Each number is 50 + 15 x the weight over its row's rms, rounded and kept within 0 to 99. Layers, rows and columns count from 0. The size before them is the row's rms in percent of the matrix's.

# down: layer 3 MLP down (transposed), 256x128, rms 0.0924, rows 241-255, columns 0-31
# up: layer 3 MLP up, 256x128, rms 0.107, rows 242-255, columns 0-31
down241 099:53 33 11 47 60 55 54 44 49 30 51 43 56 42 51 56 46 61 79 33 29 66 34 66 80 54 36 48 52 43 71 61
up242 087:48 61 30 45 61 39 39 45 60 41 50 44 58 19 50 69 43 53 43 78 73 67 52 56 53 32 55 49 23 72 60 47
down242 076:75 52 74 52 45 46 58 70 39 52 51 44 42 91 59 25 67 40 43 27 27 44 44 44 53 60 41 42 58 35 59 75
up243 114:19 37 38 57 64 61 60 42 61 43 32 57 54 90 48 40 14 47 51 74 74 50 37 49 40 64 65 59 39 71 12 44
down243 116:71 62 47 34 39 42 33 49 42 31 39 39 55 06 53 70 47 38 55 21 42 61 66 34 61 58 37 22 57 27 86 64
up244 114:50 23 43 26 47 38 42 35 55 36 25 48 38 65 49 42 64 32 48 50 56 57 36 41 80 61 43 50 61 63 62 44
down244 119:52 65 72 49 49 45 34 56 62 55 50 41 54 54 42 52 29 51 52 50 59 41 77 55 25 68 50 14 59 35 43 40
up245 124:34 66 52 72 57 60 47 65 62 17 64 40 68 51 47 45 75 55 65 64 47 55 72 63 67 43 46 84 40 56 45 57
down245 132:64 55 61 49 47 26 38 26 51 31 50 81 45 52 61 44 27 50 32 42 37 54 25 39 49 48 38 04 72 69 50 37
up246 083:66 49 58 34 59 42 21 36 53 49 60 47 19 47 53 60 73 60 43 46 25 65 50 34 50 61 39 44 64 38 36 71
down246 076:42 27 49 58 45 56 60 50 27 49 44 33 87 52 34 46 25 51 64 57 82 35 57 84 64 47 47 66 44 82 56 13
up247 102:44 38 52 53 09 64 69 46 50 48 29 33 42 65 39 40 47 51 63 67 77 32 41 57 65 65 45 57 59 70 53 53
down247 099:55 46 52 51 83 52 42 46 65 21 38 57 43 25 45 75 31 39 44 34 36 57 52 53 52 47 55 56 32 29 55 41
up248 129:41 50 86 58 31 56 21 67 61 36 63 25 57 36 39 34 58 33 25 56 62 40 58 61 54 53 33 60 58 30 58 74
down248 150:52 58 37 56 50 53 67 07 45 42 49 78 40 23 45 65 34 65 45 42 50 38 62 34 39 32 53 57 21 69 40 18
up249 134:18 82 46 34 26 75 47 51 28 53 22 45 79 43 56 28 46 50 35 60 54 33 57 27 65 72 50 70 42 28 56 73
down249 114:50 43 73 23 39 65 55 54 38 48 45 51 59 31 64 44 50 42 54 31 44 00 53 28 49 64 58 55 47 38 41 23
up250 087:34 46 38 34 26 30 76 13 47 58 33 57 43 44 46 57 36 50 71 35 80 68 42 63 58 33 48 59 60 50 59 50
down250 082:59 62 49 61 48 70 23 64 57 34 35 36 50 40 58 42 38 51 09 63 14 43 58 70 27 72 56 45 40 69 54 64
up251 079:73 50 31 64 53 32 37 62 60 36 39 34 53 57 80 63 25 80 51 68 48 62 43 42 61 69 57 66 44 58 36 41
down251 071:48 51 65 31 65 50 63 40 27 48 58 72 39 30 41 27 76 34 58 45 58 44 72 55 36 42 29 50 58 32 64 54
up252 067:50 69 36 53 62 34 59 65 58 52 56 44 63 54 65 61 30 81 39 86 44 42 65 48 58 42 56 59 36 48 40 61
down252 056:44 25 55 56 49 58 52 37 57 51 30 44 51 38 55 38 77 34 69 25 54 65 41 72 38 60 33 64 74 59 63 47
up253 131:45 52 52 40 47 47 52 39 48 46 29 66 30 54 34 33 58 53 37 70 52 57 68 34 52 76 47 58 54 64 40 66
down253 131:27 49 70 52 58 55 55 44 60 61 66 56 40 43 49 79 47 39 29 20 37 82 45 57 42 48 61 68 76 15 43 60
up254 099:78 73 72 56 51 58 49 23 35 65 44 34 42 45 62 29 58 58 58 11 59 59 52 19 65 18 43 41 56 64 59 54
down254 093:47 37 32 43 61 22 52 60 36 34 57 55 54 56 41 80 47 61 46 82 60 54 47 75 32 75 62 50 32 31 51 20
up255 132:58 23 56 41 41 64 68 64 56 54 46 52 63 62 53 33 46 53 34 34 69 47 55 63 46 58 50 65 56 57 60 72
down255 148:55 32 47 76 49 51 34 23 56 22 41 74 35 45 57 55 24 41 29 62 32 30 29 39 39 55 67 58 35 55 41 30